config.toml
attn_scale = 0.125
lr_head = 0.00715
max_grad_norm = 0.5
train_tokens = 1115000000
Each number is 500 + 25 x the weight over its row's rms, rounded and kept within 0 to 999. Layers, rows and columns count from 0. Numbers have three digits each. The size before them is the row's rms in percent of the matrix's.

# o: layer 13 attention output (transposed), 384x384, rms 0.204, rows 206-255, columns 320-383
# v: layer 13 attention value, 384x384, rms 0.225, rows 207-255, columns 320-383
# q: layer 13 attention query, 384x384, rms 0.125, rows 256-306, columns 320-383
# k: layer 13 attention key, 384x384, rms 0.13, rows 256-305, columns 320-383
o206 096:532480493555538501537544483522511477479445456484472498513485465488452523532451500504503489513503518525523489496498481503535491502485497482493520495504529540520477482491461511515488485524497479
v207 091:464533512505492528487469501475514540541499535478511497536544487431485550532479499501509440484476556525488516511465506493505530507492449519508539520523524545539502524523514481503482488485493493
o207 093:518536490482497502510458516541457513443494512495470484484503485537554507482506474515501504533487485494517488471506536511487497490497520486496566474476547493461504465475474489486539532500500542
v208 084:470514474515523513534491475495484498483509544509486522499547492500498450499496510470466476500494472474481546484521476510465502475511521505518533507515533520527486511482498508519489516518508453
o208 090:495535470510465549538481502453472552481538491495492543548467508480469509506471557521510497478481530444527506544487510500498503468512494504496493506486546503478500469446503493466519470487509475
v209 094:531515515515519482496532501500498511510523510490489476476499491511498507481482486522496522489484469486499483519475482564473505503524500511493525517537510530533467485469466472494503539553507487
o209 094:501518504500485468482497492526505477571516516474452513495460478525460508471469505501507480496478530492541481476475478475492481510505507525475460543507518521496528472515511522470497506513536496
v210 102:501460460515521520475541501448493488500480467482472459534474508454502507475452485499479528538456540488524509508513506510519527484503527548509476484443463506527448535524510481494501477466506468
o210 099:514562514500453498513531483483470538486520477518515533470480462502540513513503469486490480510513482526505478494553495501431474490510502524492489509520525506494505496509498453491513495521469490
v211 093:532498469505472493507485461474469490523546531461475528456508490486492503503522456512535547492519478493504546486477457472481483526545481463497485495533508528502490486449492485509480502545493493
o211 096:506482451519547488507486526501522489489476530517489529530520489502511547484581456487512522505468479472435516483491553468512521473475475498524425532517503553500547530501495483464515516530542486
v212 103:559503500488532492506516501514487459488528474562513551503450497540550521477516484543474529508502466492473514489516457557500515517514502494487514470501504487540479532493522552478490471507490479
o212 102:513520522498534488508492489482547489448486531465539489500482549498509504475541541509489540521509484509475510504475469499486436471490491489487488588483527486486517524499501542459508479492510478
v213 096:496481556509514501494473448504488558531487489558524556465495467473521509487522480470530484514517471543487548503507468452448509504479509465452506513510545519510480489485518493485496497531496495
o213 096:483474499465513424499555527507510501517487486516513497473529526507501435489491516533559518522496506476455495520466482482496538480501465453506493506484502505461506486485497538486496493470502511
v214 087:475490463504509531472528507491494497532488492532490493524507477504501475524497524504499485489470506491488526491466502495490532527535536501528559508457484479492525476439486512553479476538518524
o214 091:487473501442486457501551486500479462493471476500549495509492545439510513545501498512483503496506515552501534456509524523543530505500538495493485475540516493539522478476466495486467512501503489
v215 089:511455491472488515490500512522507525528486514529484478515502458510502468501496506475560499530481479464500498479484498489485480503510524517499502501539519516523508503444503485504479474532442502
o215 089:500502494452503451485529535551484511527473529518552551535534506466550495498500519479549520479517501505466500501519493452484540472490486506471502516540481453534495499463495506477484493476528509
v216 099:550538520560536488472510493502556485508501510520459492500469438492462468474530498485530507509489519519468474521515465532493510498571476475503496527514505471543480506483499478510473503488525479
o216 102:479530499506459468539516508489501513487560492532507497525496462501525484523494473462495500512511510496535529494524504465515491528517525502464514557495371511525489531512488533491512509489490561
v217 101:532532530492499510503471503513462466472512473522489525469450474493550539512499460511509501522523454519518494488534490469532538532499481496553513504472524488523466525529521489521535486502507502
o217 101:537493507482490499512522487490477519497511455522544461473459480477480528514508505497536495507512483468494499491468487493533480525490472431477526568498524467525467515474514467496528502513466495
v218 080:461523527508495457455488474583542516539527472551482504451529485482534515464469499481514536499509473499540503502532477465469489504486490494478487488499504523500509544507521550490559495508481508
o218 085:519491465485524449489548456491508483501502498541482493527537490510539487543523568510505498533492530501468477502535547497490489516503480471516511550508544508550490490478471469498533525507449497
v219 092:509524452507516490483516526526566516487547529484483499477529489507474499500528515497434480489446525504515524516507479494488518476556474451487524499515499464486448526497513450459486486548489526
o219 094:502548501474503508489442505548490508490511551486496499507511458513501488496484485499464473494544520521504493510542543458488518505510525482531480517472456543503522501496478555508493511483494518
v220 087:520535488499455464526525491496520496504526476483476487478511510504508519492493498485535503511510478483477514471479494500546490516500448512494493517498516490514480502516474512453485516545514489
o220 092:472451484488516486457505526528495477508536494434467509474487491511556511527563511469494467506447505469478485494459509490496493474504462469508517512525504550517507490483505503513486497485473490
v221 093:493473511477484536494488523480532522480495490489475481486541499535486505497512490543469530508519499503514530518503503489474518521467518489490490506508557495519521461531464502531516504491525491
o221 095:479525511506515485520528527483514484461488499447497473482536526495499480501497504468465509514468511459508497503517436453513513500491473523514499515476504501499492504490492509460456465465508491
v222 108:455507488484506487519538482509508490486520467500478492529516504475505539515493489512449543465504502540465550495518486516483515497522472457501518468508516518502485502493524541488492560512527499
o222 101:468526473533519500480511503497481512491463497508454492487490456488502484467483556512530459505537485468534457478533479501479489471526491509538487463518493536469516542524481496539488542526497492
v223 099:503532511592526520475498485519507543531492517479446501505477499531490483561525492472461493486459513490516454531486513525459499474488487517513496525554516496528480511486513473462494491485500497
o223 103:520526506479501501530479524543530538512522513469528505509507493455527526472456483494466495458532513568505473435541528506457506491494515546450487474494516479486517530476514504434507495526475526
v224 095:442494529534554531469509516530526513533458490536496498551484502523512493482500491541541497515473556440502457447503456518492464486512519492504536511468493539509509479496523505507498487525458518
o224 095:501480511477503509556507494524483488456518490513511478518505491541499519496520550515485523455475454474518522475550516545519452482486522486511524494496469471565485547516514468512520490499521498
v225 111:513498464532510540519486508498526512501505518462472480497524451493492547504455513477497512502507545491520539470504488535521473472514457514484500519516505529490495502512501486521495479519425503
o225 104:504504455502531520500464514550492528493515483477469503554525452446501546501474475470480529529529488492512511496541506505522467479509494504516509457516502506546531485474442458459510539515497487
v226 094:488510492514488504472504511519518464470534538473480487471442437509482515547456511488475508523485504520507503517494534536515521481469488515528482502490485521480529542478487489502493522555478515
o226 097:551491491531495516521461476508462464536523446526479514519455486456540538470538479492501498540505477478507482560487544574490496499499512506498553502521507492511492501533495515490488465519464495
v227 089:473509506474536539511486499494507518515462476511484530533497499463492465479453468513495501489510524508472507489494491521447495487531495498499537480479544508510501481487490477527501489496454470
o227 088:484510482514531514510496509520478464510472520509556507478482476455477485540505522519535530501462509450504501478495520501475518478497497520523539469509482506475532509484483491475442538476552517
v228 106:448515490487503476531492475503474505497527505530537511477507502492482518520536514502491475459524497517514539514514473472514510493507471504500491517512518512513543486460518481458488520490539512
o228 099:477540517528502499550468537474498517490460496484510523518506521505525532488482519479473523498517451478503464489476470525488539443484522497498524454537556516463499499477510519488506446495508526
v229 103:466515471520479519494509536504493488488480501493525546520511508530530477503517528490504480531498522477507470521539521504489550505528511521548503489494493466498470514537483503530519470513510532
o229 099:535515538472504513514465516441511488522493531496520458478484477496486489508500511487505472514551517508483505456494473488519481481443533481506461484507501480485468530487456470505465488512488471
v230 090:472517504506485508527543484505495499506493498498575475535476521519478507516475495490545494484503516478526470524478486484524473555477506502442467513473471457510525479486517492500520532455507471
o230 094:493514505530475514507510487477503467514514486502520508534491492508525498498523472543513441476486508470483516459480495543501551482490486551508516424493505516540469483531500483493470443495489513
v231 104:487482500496539507461472512504466536486476486535472502484486479535519494495450504519462506478504486505458525489466531481483486499498525464517486508507500499515498492547533515521559487504482476
o231 098:500520512518476484494472503499533467528518436478520485477512520517524466497514530532498509464519473504497442488517465476453501531457528488481430520494527527513545501489481509497501482525499528
v232 089:509465481527512501481515471510501502521518492485494497517450513474506478535496515464507462501503524487501501519545478529482518472498516507527538479483511453522499550515471502499442464492482507
o232 091:542514476509518527533499501480513460514524485499479468525481484471528494466473537477517485586531500487517527514500488478487499500464501490480541476551507526497493499501492530481529501518432462
v233 098:493529517481563501445495504499526438500475534503510503523486480504503463523474531514498489520518485491528479494482517483524505507501498479518487545512486482540532510533486489515481548479478515
o233 096:508482513493480490532491509468486490518519495521540547486499533486510532498545492520494526532478480463497504532525443510496511484464503509535525508461539457534556509499521500471495546478515509
v234 113:526495498465487459514472472486528526515504506558521525508527535496500528458468488533560508493544482517512524516468455466522489494496501505461493469465496478477469504517520537510507496502485495
o234 106:499496518524508478486495510550522492481512478551505488478523499467473510533524465520515543520526499537458528507458528495515514504470492490479466519462514516480505474471567498504508507501486503
v235 093:500475482462501505466472500496520486504494521479484498531570503462483511495491470447528477502484519521496480512469500496548525488508502524476518481472522514478490518453540481493466510546495544
o235 095:492493455495503441479505482528492495483495485511544527512562511517499523461459494508520524461525525496531525497471521516520503475492487504522516492479513524507532470463470454519527498497515492
v236 085:531475505533491534478515527567493487528512494548515546519483499498477455478494524460504465478493512477486521488518529468491522535496498530548488429535493488501521504541461522515507477471519507
o236 092:508483504482468524525517468498526494534522505487498545558506488472531481520484506494496527486535498489545486478507521503512477529500538513514492529496476551486474486476508493508479520491498511
v237 114:473545536434504524466482533505466508486519495506477485467487497504546529505488489473513500469509499476459526490496504488424515502466498498523459527526531510500510483479502507498497486504492475
o237 106:512510459474511519491510535532482492539512494497517498479531528461479472532469541539454499517491472488532473479478506471516456505499456462464498493549449511531519506482490503524483486488524503
v238 092:487466529548489503525495504492471531509485446539507477504512490549514504503497518485455495516469493495502459541485499478498512515441490490444516506538472458523464529529503486461497525452507543
o238 094:503527518496476526525511524526498483533496459490500508504472491531491469471485499519541482496529495522494447488512481492477491487486514503514525523484500509465485530514510495528503474503473514
v239 096:558497478496433449497458497510498470530521498549488544514526463504525511469496512482508518546499490516544498485551495494490471524530474508528520489455535465515479499537502518501497491487478487
o239 093:470490501471533505506484534491515529541528529559496506482534502473460489509507518494516504490531497490468551505553525463512499454470491454472478526496457482523518497493494494495523540518430515
v240 089:543493509489536516499510509540532512513500487496540517511541497495519521459466484492510496485502515462520464523505495504536519525539462537505531489488509477487502490473545499531501464480483550
o240 092:479484537453493487502478540500510475474505441490510548518514484496448495530545508534484500504518512484502537450457484524487494503486484494528509493494481495504492471518530490491553527520531552
v241 095:500481525505529488507534486476515517494486466516544534494558525508483478507506514540484503523529517483467519480490525478526486485474482489495459505479581505540468484487498536486477499490463475
o241 096:453505503508491494539510494450479501470444486532493515510525514537473489487485511499490469536456483496471457490515420554499521455485490540476528530502502505486507496475485534473493486490534505
v242 092:473537521463502514462485521524469485505498519486511527503527467500478495477546483503476517509521481503470531494498493467512519513510502494580525442525538514485529478500494522503465492524533505
o242 092:507511540469514465422473457496501550469529498465494456534529533522504489468519530466525512489479499481549506518528473460493484480515478509484533511529467535453496507505467469555545478507530474
v243 095:497515542468540537479518489474481547460490491480549539482539479459476555527481485525490457484513501475492494455453499492511501536472487526550521464529512508496498543490539537482497513459445481
o243 095:537525513511501452507487478485469518491523506497538502489512520475481484485485517477502472523510515510511469523547512499513507532492527495514541446481470530524480456501445451489478489504510524
v244 093:469489513521495506521480504527485499446484517481511482462493504450473497505480567520542430467512538485516462515546512511461510503502536489488490503536494482545530538524521538462518453504497515
o244 098:522508527492467539583529493475483505499449502493536483518503497507510512499530488483497468518503481500577487514489494456483528474488497500488566455477480497529474494485537516509481506452459479
v245 108:519470503500467524546504474515512446525424466527498516549490505500484543532519542498516480500492511531506489526550523520549468499514505487487485450471460498508521507481517519538526525450536485
o245 104:519486494498479436493541459498482459509502523472499502517496528455508477482504516446530468519492506500488538489554524513493478503436484490512474467526444473505505499506533468469503524465441518
v246 093:499446463538468451525511544508488487512489563536524473491532516493493513498508533471521540498470484481526508469535490525514516503467535493477514518514511501492513503500531464523519504518537504
o246 095:478517483480505503475497560525495488499455514513475509486500531487460471486505508500524504498465486465450480481476520495528516478505485467469470537483534456505462501539439462494534511479502518
v247 102:518516523466529487473513500476502518477498479529492516548483444505523558478481482520486517506501485515480543498496504510522514564486496503499495508458479515510520426510530501489514490451484456
o247 095:516506500490572521480470518511490503459500478521517542492510521507465480519511477542524520475484508501477472503533518487505505510490495487459495526495501513508511521487530439474509509484515490
v248 099:514465504475452500491481465486512500473514491501512503509484495479523526485482504503527511505524465499481493480523484508541465546473505456442466488474458488507501516524509467483465547477503529
o248 099:527457509491507469524540528520505431498500535502485497545502536461495481449503503456511518529505518496503510505518512548565472495488459493522511523536516502520486488555509494565507484492480454
v249 095:462455466500506484520510540518482523488520438530476504513489550443531511518500514472479481533547541468486479441495499545473536464509505487516515500503496474521462488493547512448510481503531508
o249 100:485509527534518539484549487477472506487509476506518502441511493510483497491443523500499475519474507503502473473481535513490509479492515506492491520532560486539486517540531503481518496477479536
v250 082:526492499474479536460474491463455485494519538513502515483506520526455521519539492494486464479477474504491540530495514514460468466463455494549479520506518458491436479498482518517524497483499534
o250 089:513508492510504491474516444472545490506502491458509482478512536468523514522434465545464496488506458466522498454488491494468542488482477517507482541502464524447544506462511497511454474486500480
v251 093:505511488507507532501529511474524469533493513508486521541481457486464536495539511533481520543475472490498532496535446532539439525506484498515494522490507471551476485487488524529468487478487484
o251 096:517506462483511515481461491448486531460526505533498543485487457513520527492492489501491477494492481511512499506517444538500544480538529498515498522476483531503516541465492473461490538460437510
v252 099:513518530528478489511473491538506489495492550528517512439503473502476565498510511524493482522536471525548554536525531478495530509481508467516495466527509482479572547530500503493513523466473535
o252 100:537515492517469489518475502491478525535498464541470515514484491491511508518530480470502511477524493467466501504469464523502458478516474519460516523528490497542488479499498527498501522514461520
v253 097:471529502529465485489490495513490457457506465511547527499491510543538527556508526445514504536504516480537490494554522465481537489493474483521460485530499472484503512511552511468495544524526506
o253 098:543501492502521477550508561505493503539486467485494507445483520481531519468465537512528502510478495494517508449521473518524512487504502522542524484553473498536458510513504527528503461473507503
v254 083:535527553481496487486485433461504502549456505487531531553546501523496471499507486499477515577508519492463509455532510484512447456531498525539510544477487483492506483472504548557512477489484483
o254 085:504515519467498517509498471434477508463518500487484513550496501490478515546520500486489507479519512488496540500505473506513517508442479531495464500526487506492486469476509473518544544517487492
v255 094:517477497561548538510525524495483484490527520498510500485478492521528468503490517528475505454531509440490460524499467510515496515535530521450488520502493494549504487532510439505504503483485522
o255 095:461505522516491518526471472478491457486526485505513505543495480510533511471457479538481501490491485511446452482455459468495498468549516500517511491529456488512471511501502537462470536463543494
q256 067:491504507515492473462458524457526532518517488513523496499501474517492490466529534553501542466480534476520484490472510558517482471496514571510476510500475494531473517545450465462553473471515482
k256 063:461496516487491493515492506525524515463472519453462490540476498483511496555459483488543497527536545518517495516514478493486514520485529498491509596528483483502491489518546482492487511486473482
q257 064:488529520486521438544461492493474482512535503491523497522501472518509466508471500466524513488529492523514511482480526502493482477523497494495480496435487495488448540534461512520493493485483484
k257 060:511508501493464500513513488547512512484514537493459504533491524509507509509485509476518497537501487539523495505520484534508512498497516509509501527506483477521473461535524502505540494483510456
q258 063:519505491492487499495490474514513473504468467499477516494535502521478497444479535525470511545450515489519562525520507517544516492463520527475509491500478524517476522495510477555482514533529493
k258 061:493529494536506511529505475507473492493520495515470484456493498521518510540510476479508515534496478545523508517494508504531520503505499544469524492531489512532532483556499433547582475451513521
q259 071:468495500455536511521524516470515453513511520478467514538583510478535496505471525534505487490499507488542523557509484444512529519493501496493500526561531518495496501511528468493498489468491513
k259 064:498505527451500517476471456509474469496492486476509443474505501532504523488507461524505533494495511498488536462508522448536495502466522495445498459463509509470505509494529471512487521458493593
q260 071:479500460508501466476513464499521507499487553470513556488470519516482507509490473528508497479467492559469477502529500523491518524468445448506494507513526487544515518485511537480497507466456489
k260 067:519511476527504511485493495495537484496507530536512509459500519499539523479462494520457492537497493469478503523520504500510492524502514479499502500523510493474479552496531460467488502491509461
q261 064:520518485464525491462448521495466556511475459519509482490495514466483503452496485497518521473518494512477470523455500454476467482491493500477495552496512502541534492487470529526499457490492542
k261 067:516519517521486518516499515505552505522513511514493503516499475527540478465478516493462499464549517476508519509491454519516513508543499510522528502506452530522513487482523508461482527522495510
q262 069:467488493537538512499545506490509495511513458484466506521515497450511472512525525532467577501501508478454501532546473491501510489449527508499526463530493463489486466458523481513525497571495505
k262 066:497507518511514503496494524506486504510520469505498537492478542461502517471526515522521464520449491499525483477499476519492500500567517465496529538505500501497513461546456495518498512541474494
q263 072:518492518479504519521502510480492500520528506549452500544521498491484553511480498504508541450532505448540513479539487515474518510479514513504485515462488520468461557479497494452518508497485481
k263 071:482498511432508504503530474452468447476518482453527499498530517454528511506512493483489458531508485495518514500461542468481514510506458496510522498492524472545492573504431518551532494488539524
q264 073:472517499508501523488566486470475485455512531506512474537482508512536477480498515480497487516485511503493497471467537530476520498486501480509500464467523500462471575493464433513496490513515489
k264 077:466514499501460511515472499534520497475514478490502478498510477508473537516527446517482497547530521495517476518485483542524514494485503468465482506483519526479495557549465490535498517458511490
q265 074:449515478504532521467518502489515495521458527466475531528514487477541509483493497491489514464504518503446462507472521493508515520486485505505447482509522510488515490528488532455491493513479462
k265 071:541503495469550509526464477507450501461542489470516514508445485498474454524469504534490470495473511517482496472457483468503517500514507508496496525494495495504481515517546525494503561463483498
q266 088:511521504485519488542490471480536506491532483497525502515501479523458499448460460529516509522511482493485576489480523522507481488493508488457535483482505517484466539486504501464511507495506513
k266 085:531488499492507518491516504526473522443487509503468452517486499512490508496479462479483472497517518502561464513480471547477526493421494464481514490471478513496503559492498513487434527494552453
q267 085:498525527497486494472460504487454498480499506513491452484439517479476489566519538507500494520512535490507463550515508526485516506519488495472455494491477510519534444519532463518489535489496472
k267 084:477502482515518480498546512501523481517515512514487447517534475477540466515506527464487540484545517506472537503519511495446499529467499495505438506516502488508565454478535513463508475442491494
q268 084:518494534540487491527494493469507508459530467495521511509514529542458496528453498545548490503503498496510510517490493494522501503496498497483523526509482529465497486453544449508521518452502519
k268 083:507494497515457513492481472493530514504481542526501523502487525550483471504436490473486503505497483483518504498508485516530506472493512482484541507449499528480498528509494501504475542500522491
q269 102:518469472509521491511530501489497481480520482505493496536494503505508508451492485433492541492482518516504478472477559482479463492449496506511501470508579510451490530453490497484508483479502515
k269 090:485481521492502476524488516476455499469505475463550503474491451502498521474526457472458490504508526488497526504464487497501484495517469470506504462492465470502472518507451477534494547511527497
q270 102:461516500533488541519480518547513524541503508513510501437502491485486480484512468458536488514483476456483510511469530488528469518487532544503480481475500503552512523562504494465478492478541488
k270 094:448502497472475507541506518485487508482502539475541516516537510546533513504526502496534542495523508510516485515493467509481451519497501462476506506470476464499504499508514531495532559487519512
q271 091:489462490490501491447459515471514532474473500519485533489492488474504523481530487539478484529487495509531517499519492494439509523503533454465523507483522516496512476477514500500454502483492476
k271 112:514491484488478467534534470508512523520518460460450489531521515530523475491464475536471497482478548484498536502532495503492544512516540524495487476537511483524520476518513469508502527487528483
q272 110:534508535497489511523515483516521531521491529513520506489536553512483498508516512530554509487505493486495518527472472502538483540530488514472534529515477516505479485563466496490555491450531502
k272 121:499516525483484490542499543528530539474509519486457495501500490508474461524509501487547475459514472465518484510510457464506507453492503505503518498534480495539537500519495523508515481479475523
q273 118:558499469520519525514499551495464530521520458527490484501512485484478521515496507496510505490496529496475524497479531479493503491481510503516521502494461494463548507515495520481504462520486511
k273 124:502508515486525508501544497444545535520479460493513516436512504504515522517495482500519531515527506480511531480472502511462512485499509475460466467553490500519503439499509494484485507481477515
q274 123:453488476486527483481491481473508487448507481486505545487457512511514489493506499473513534502495444440467498467494543519496504498506503503525459513526500460460507519459499508508488519522497512
k274 126:493508461483495462488492523503539517462484518551527510496514513520544488478526506528509480514480500491538534462478462546477508503508492445511483530488560482535507519497560512535466501462471500
q275 125:489506496473510469493449474517505529478516536500500466497503540525525488496492438542531484550498560512479477504486528487512491487500537506466487506500514507467529490499488491552512488502485493
k275 129:515534455475502530500508509510497526467506503459497508434526476522483487500533499504484502502496498492505502490490495476493517530520524505512488531445514558495471486444494495550485510517539508
q276 127:537472517491497455508529501500516558533553504521501509475544488527538498513476483562494481466497508499517543478511465501472487477475518541497481495503476520467511554507484495513474502499553490
k276 137:516498512489450483449470475505509488541504492498496497495494522515512531498509501473500519457484498535479469500517486476491518529501503517471483472505448503464521512515507504523518518545480454
q277 117:518493443511539549510465483518503489517490530523514487544477506462520494496532482482464478508494508520487503486472515467475497491501501514488458458521530511470480485509491557484503505498508506
k277 128:520497511497514545518474529532479459532477517476501523508516517500512504531524516490492500474507546493488475463513498515532536499523496490484470495473514543447482470538528468450495511511451522
q278 121:507492462477480488520505499502546504457471497527476545549504512499502510562512499505534540477535497539531542509503493508539527471524458535473506485541495484477533495488516490495468553485489538
k278 127:506517510487544527483521494497535531461540483506476499500509491488518482501474468480512459510498501534504476515508468509485470466508522515486503519478515529520487517507472533494509522470526496
q279 120:501504448504507500495529508449466510450463561515496520450503472494478488526488488467487490524544504472497517487476516520529476478512512515465500536507530496504540491491519493519515449528560556
k279 120:478480504514471417508506498468525511480522488506495481468532495513481487549499502514499508479529499469528495517506519502488484505503487496503505489483492473512510469482494524486498510480515544
q280 127:450521502506519501487503520471487467530482557477508480538482532484497497549516488460490511484527519515470506491532515501470484468478491524484476482482525494542473511491502525507499519489532517
k280 128:483517488480542465507483428506540507494489523514527519520478517502481547506523519463499543524484491533476488475489534503513453522523524495495493492516533499456523439515484535522503537450511534
q281 125:511480498555535499478533505486476516487494473466493552494512510497499541479477530504544547549519527521468487525515488475456513529516524497526495530488517512498483481511500439479523491506487482
k281 135:496516498475521494520515495479528528472507458532514515504514470444501495470515515491466513523502504484465484494476488492432515533489479522498503523470494505494502467552534483480489516501542529
q282 124:457534525517520478496536517514466477490473491475478513502557479524529532516513512490499512504516488480499501477507505536514459497473529554494466533524501473509522512467511527535515494498437538
k282 131:489505526511492520509493537484488538501496494500484473537510527495523505508513500527512500476468496510492505526468516498510510514508607531494510535501514505434533477502465491494483483483438507
q283 122:539437480497501495522517465483520513541496458512518515510509480510493500533476545520494445487507446514512512509491489559482516564493456500512513506471488494540531513476505469476496488485525495
k283 131:513494469510487513481526477469526505501457496528477499480465509515495493505486497524464479472476440511485488524511499537488487502461498535521490464496548477523478515507527503503525504499484458
q284 124:528510508536483543542461534528517482485472530508462477502462513492503539490504407479513524504510466496455477487519495501541486529492486491530494505518452501477433501512506490524529457476476478
k284 135:511509503472477527489493451518539484550460538499480486459488495498526477543473480505513491486509483497479496502501467502514486515509523489533491545544490476492459481509476499481505488493488505
q285 126:464460458484491518499502506472474534525505519488489524485485508492519476478497525486551531460557518524497521475496491488492456486493545532474491470495506506515523498497472507502529501531453486
k285 131:457477503450481487480506477496506520517482524474531570470513483452500518472501496517521502503546510491501507502540453497519479477499499516479531472504487493522500488510454458534517481512527520
q286 122:472485504510485511507476464529507489499437492454490474517489509503491487453468474486545533498522459508467486469503551518452504554485509485484484514495559538482493505553513566514486519456531483
k286 131:504526521498482526510551494501476519560476515500457501501521483478527488486476484506507533543503507490468513525469526477522516480493530491501467497488503480506492507498476481534445471482558475
q287 127:502502499529485465519527506496470485508522535498485503526507459519486498501454516488502497553542496454519522507487502487457477483551482472517482508490483492514506492501498508540506490484467544
k287 132:507553493505498499474523501529541496490517508457471520472461482497524509521473481503500513508491538482492490493473485520517539526483491469518514474455483545507452483534510484552541456543451538
q288 065:470476500499482468546538521485502510488483512488518515516535507472501524553511514499513487502497477474507472496482506492515505499491472528460458441519484484525483514511523540513531512466521513
k288 059:491464497495496502443462522554470547514530515487490486521520478461487512477490500505534556544513542513502490519502511484527487494525509479489501545471481485517485454469504474500500501482533492
q289 068:504488470434499545481517533477504525509512512481495511520546472490455493482488508523511443455490504539473461504477525469517497540538517516506526478461496497482457505502463511476500481483505495
k289 063:494507524471495512498482508516476467526477504496520502533508484541495472474506482495558518466506467521576469483493492514480456466466519517474506474495435470504465487514461531482489532498489489
q290 065:463522487519492514543493531497512547479507515491506497530520486516495488442492460519421497522481492481502481523511516505500474486522529579497531474471511528508509492478460520441480519469521500
k290 066:525522504492489480466464515517544504521494457509482470487491518497510502499507513510490485501527516518503506473512499552536473493469491529491536541481448503517515512469506524490499497560505491
q291 066:454498487514524482558500502523502496509460500455529523459507514468505473459521498399531532518472525480470474478491493497488505486481495502490518469501529503484495519531462482541453479463515477
k291 061:472533512520481495499522501485497479536491504480484502486526451499522485503508488539490524483498479503477539502522516513497510485535504500520511545524469510466482495490553504500493511488508475
q292 067:494513561535461490460544463491494502478498499496508500491496482519547484527543525513522526473525510497507455503510465457508494503500510495498473454553499454510479519443506475522513458507505440
k292 066:497485497503499557518514493521525523496475557492522511542473535476463531531492484522506532554505457507494476527502519501495548499494494465533473515470494519524493446543525478457477536454497500
q293 071:481528534523529509520524525520517535511471557510542503481429509500498522523464511493523469470509514501476475509469452509466523521467495515524451480453519461541499472525506565537488505505482473
k293 066:502480459493467526450492519492491512520482504545519504511515505456528515500515508505530482501485476505517485460505534493496438507452515516498486570505478484495474464517458495490541475487521493
q294 073:514455488498496507526491491496493466503504471515503477523494513468486490474491515504526519463504473505539526461511509454525509506470523510486519539473457522498511549465508514517516510468546504
k294 067:508494486468525492527507500546470512478475526487479485525478506500535512475528468476508519492483489498550492478561538524481502471489495506512521476468488463468499545504492510521509542508545463
q295 078:542456509469446509491463483492496505495559478492480481512487506480499496478499490522502462524515516502553510526478464488502509484552530507507523547474453538483545477493523492519552524500508486
k295 065:544486501487528493506523485489510484537475509469480490486485533529563474492522487502537503533463510498472500510499514512496513510514486543547501486515500512454497491477513498478517508495535492
q296 076:515483531521484485503519487478479472530518483526479493467477515465485541499530546500486484470522500530530516516511479502546469507535498523554533509452465509469511521464490489506550471505494500
k296 070:483479500481508480521472468479489483520500504496487488503523544519543519503515500440544504499501484478499515529542553506510501452507428523516455532510489504512534516540480503535487492496514484
q297 085:522464530495495541524518493479487472535520449539491507515510485484524482495550516487495530499503521510551510468499476500496506499452522520514500517499498506456493497416466512550533488477555491
k297 073:529490504448485475515515491474484468472507557494472474528475481487506491507495479465495487513512502465540511521475507513485500479484504490499539514518515514497474569496476544552471538493503472
q298 078:458502522504479487482516511498491497443472570496520494464520531481488522530495525480433443512504474537490505467474561509534479486504498513493538536474463496456482521535477448526483516489477526
k298 075:512543482523489517483552515479549489511493536511489479517535539496508536492453458532507507499520457466521520532463484486496477509477490482474477502459503547486511457532484456485483450491509496
q299 089:460536504523515479522480508532537539520450471508512535495493499480479487500492490491505500536501499502489489507481506479512492536511505504503478464492492531541484484558523477502476495533509500
k299 076:491523491468507527532465523515490517501508491496520510509517466480481479501539500518472548486540512490502494492472477485539519513488525498454479492545578469534506500495481503518565490477482506
q300 089:497489471541482491479487481480486495530493534503498525477511488513540502490485481506491470514515483500498466517484513487523460493511518531510522503506525545516535533565498493503488498508471518
k300 085:471450505536468530475494535495504495487506489519512512464508509501495512486479493491527475518493524481489509488504495526493481518452460471496457481448459517499530429466477470471505458528503489
q301 086:479461491502465514478504496477477508501512500517489466458491523467511519521543477509489529523498522497496509509512514522523517464497484507520477538477444471494520505517484502524520517502473495
k301 091:535482499523511491457528497502524470466498502564508503464517546467486523444511498487535452523458483475486497505518488466522492492487492525552534501507515487472508494483502498504494451538530506
q302 091:523477515505531510490516531535522542530500505529509539506478482518495534442486473524545514529498498483468512505492499530490533462504532470501458515473515486516495503497505527518488507519514511
k302 102:538523487475484527512468517525466491496509470488515523438475450470479505512466496511512481535491478481491510496484521483584507525519479534506492468497522527541482476492481473475511507522505544
q303 112:482516543503485510436472527499520475508473469514531532470534503424511439514483514491504468484526536476484494504539500508517518515524487554517473496479497510487510514529516497543433524508501522
k303 102:491484516489482466448493516530532526500530466512532483494516517485490458464488502494474448503462528449540472496523419521519535509502497494504501491463524465500528505509503483534469489461535473
q304 114:523499559495494457523499504480493482497488489531461507525539544498502514496481507518500508508487539495535482473549480535496525543473473514519481499540491507541518531526504496461503514534489500
k304 116:530481548448474493518506441502560500535528510532466521472500546522516480463492527504504522536502501494498492484518503487511497495511510526506540509499467523494507551494505490520484534526500502
q305 121:510493498509474471510453502463432488469498517513498468505477480469457542493474508526512468458524553489512470488523480512504494504506523550527511518422428485526517526506466466490503487520497508
k305 124:567511537517493475508507522460471494488494485491485509511486488521484511522484508508537519491539506478503486513490473510516515501490475476509526495507483476500478508513448512503503514505499536
q306 125:506506540462538492539533494524503493510511510488496461476552557512491518510504521512519529520505480482503479503498525527507497513496542520496476483515459539503511511463486490522533501472535510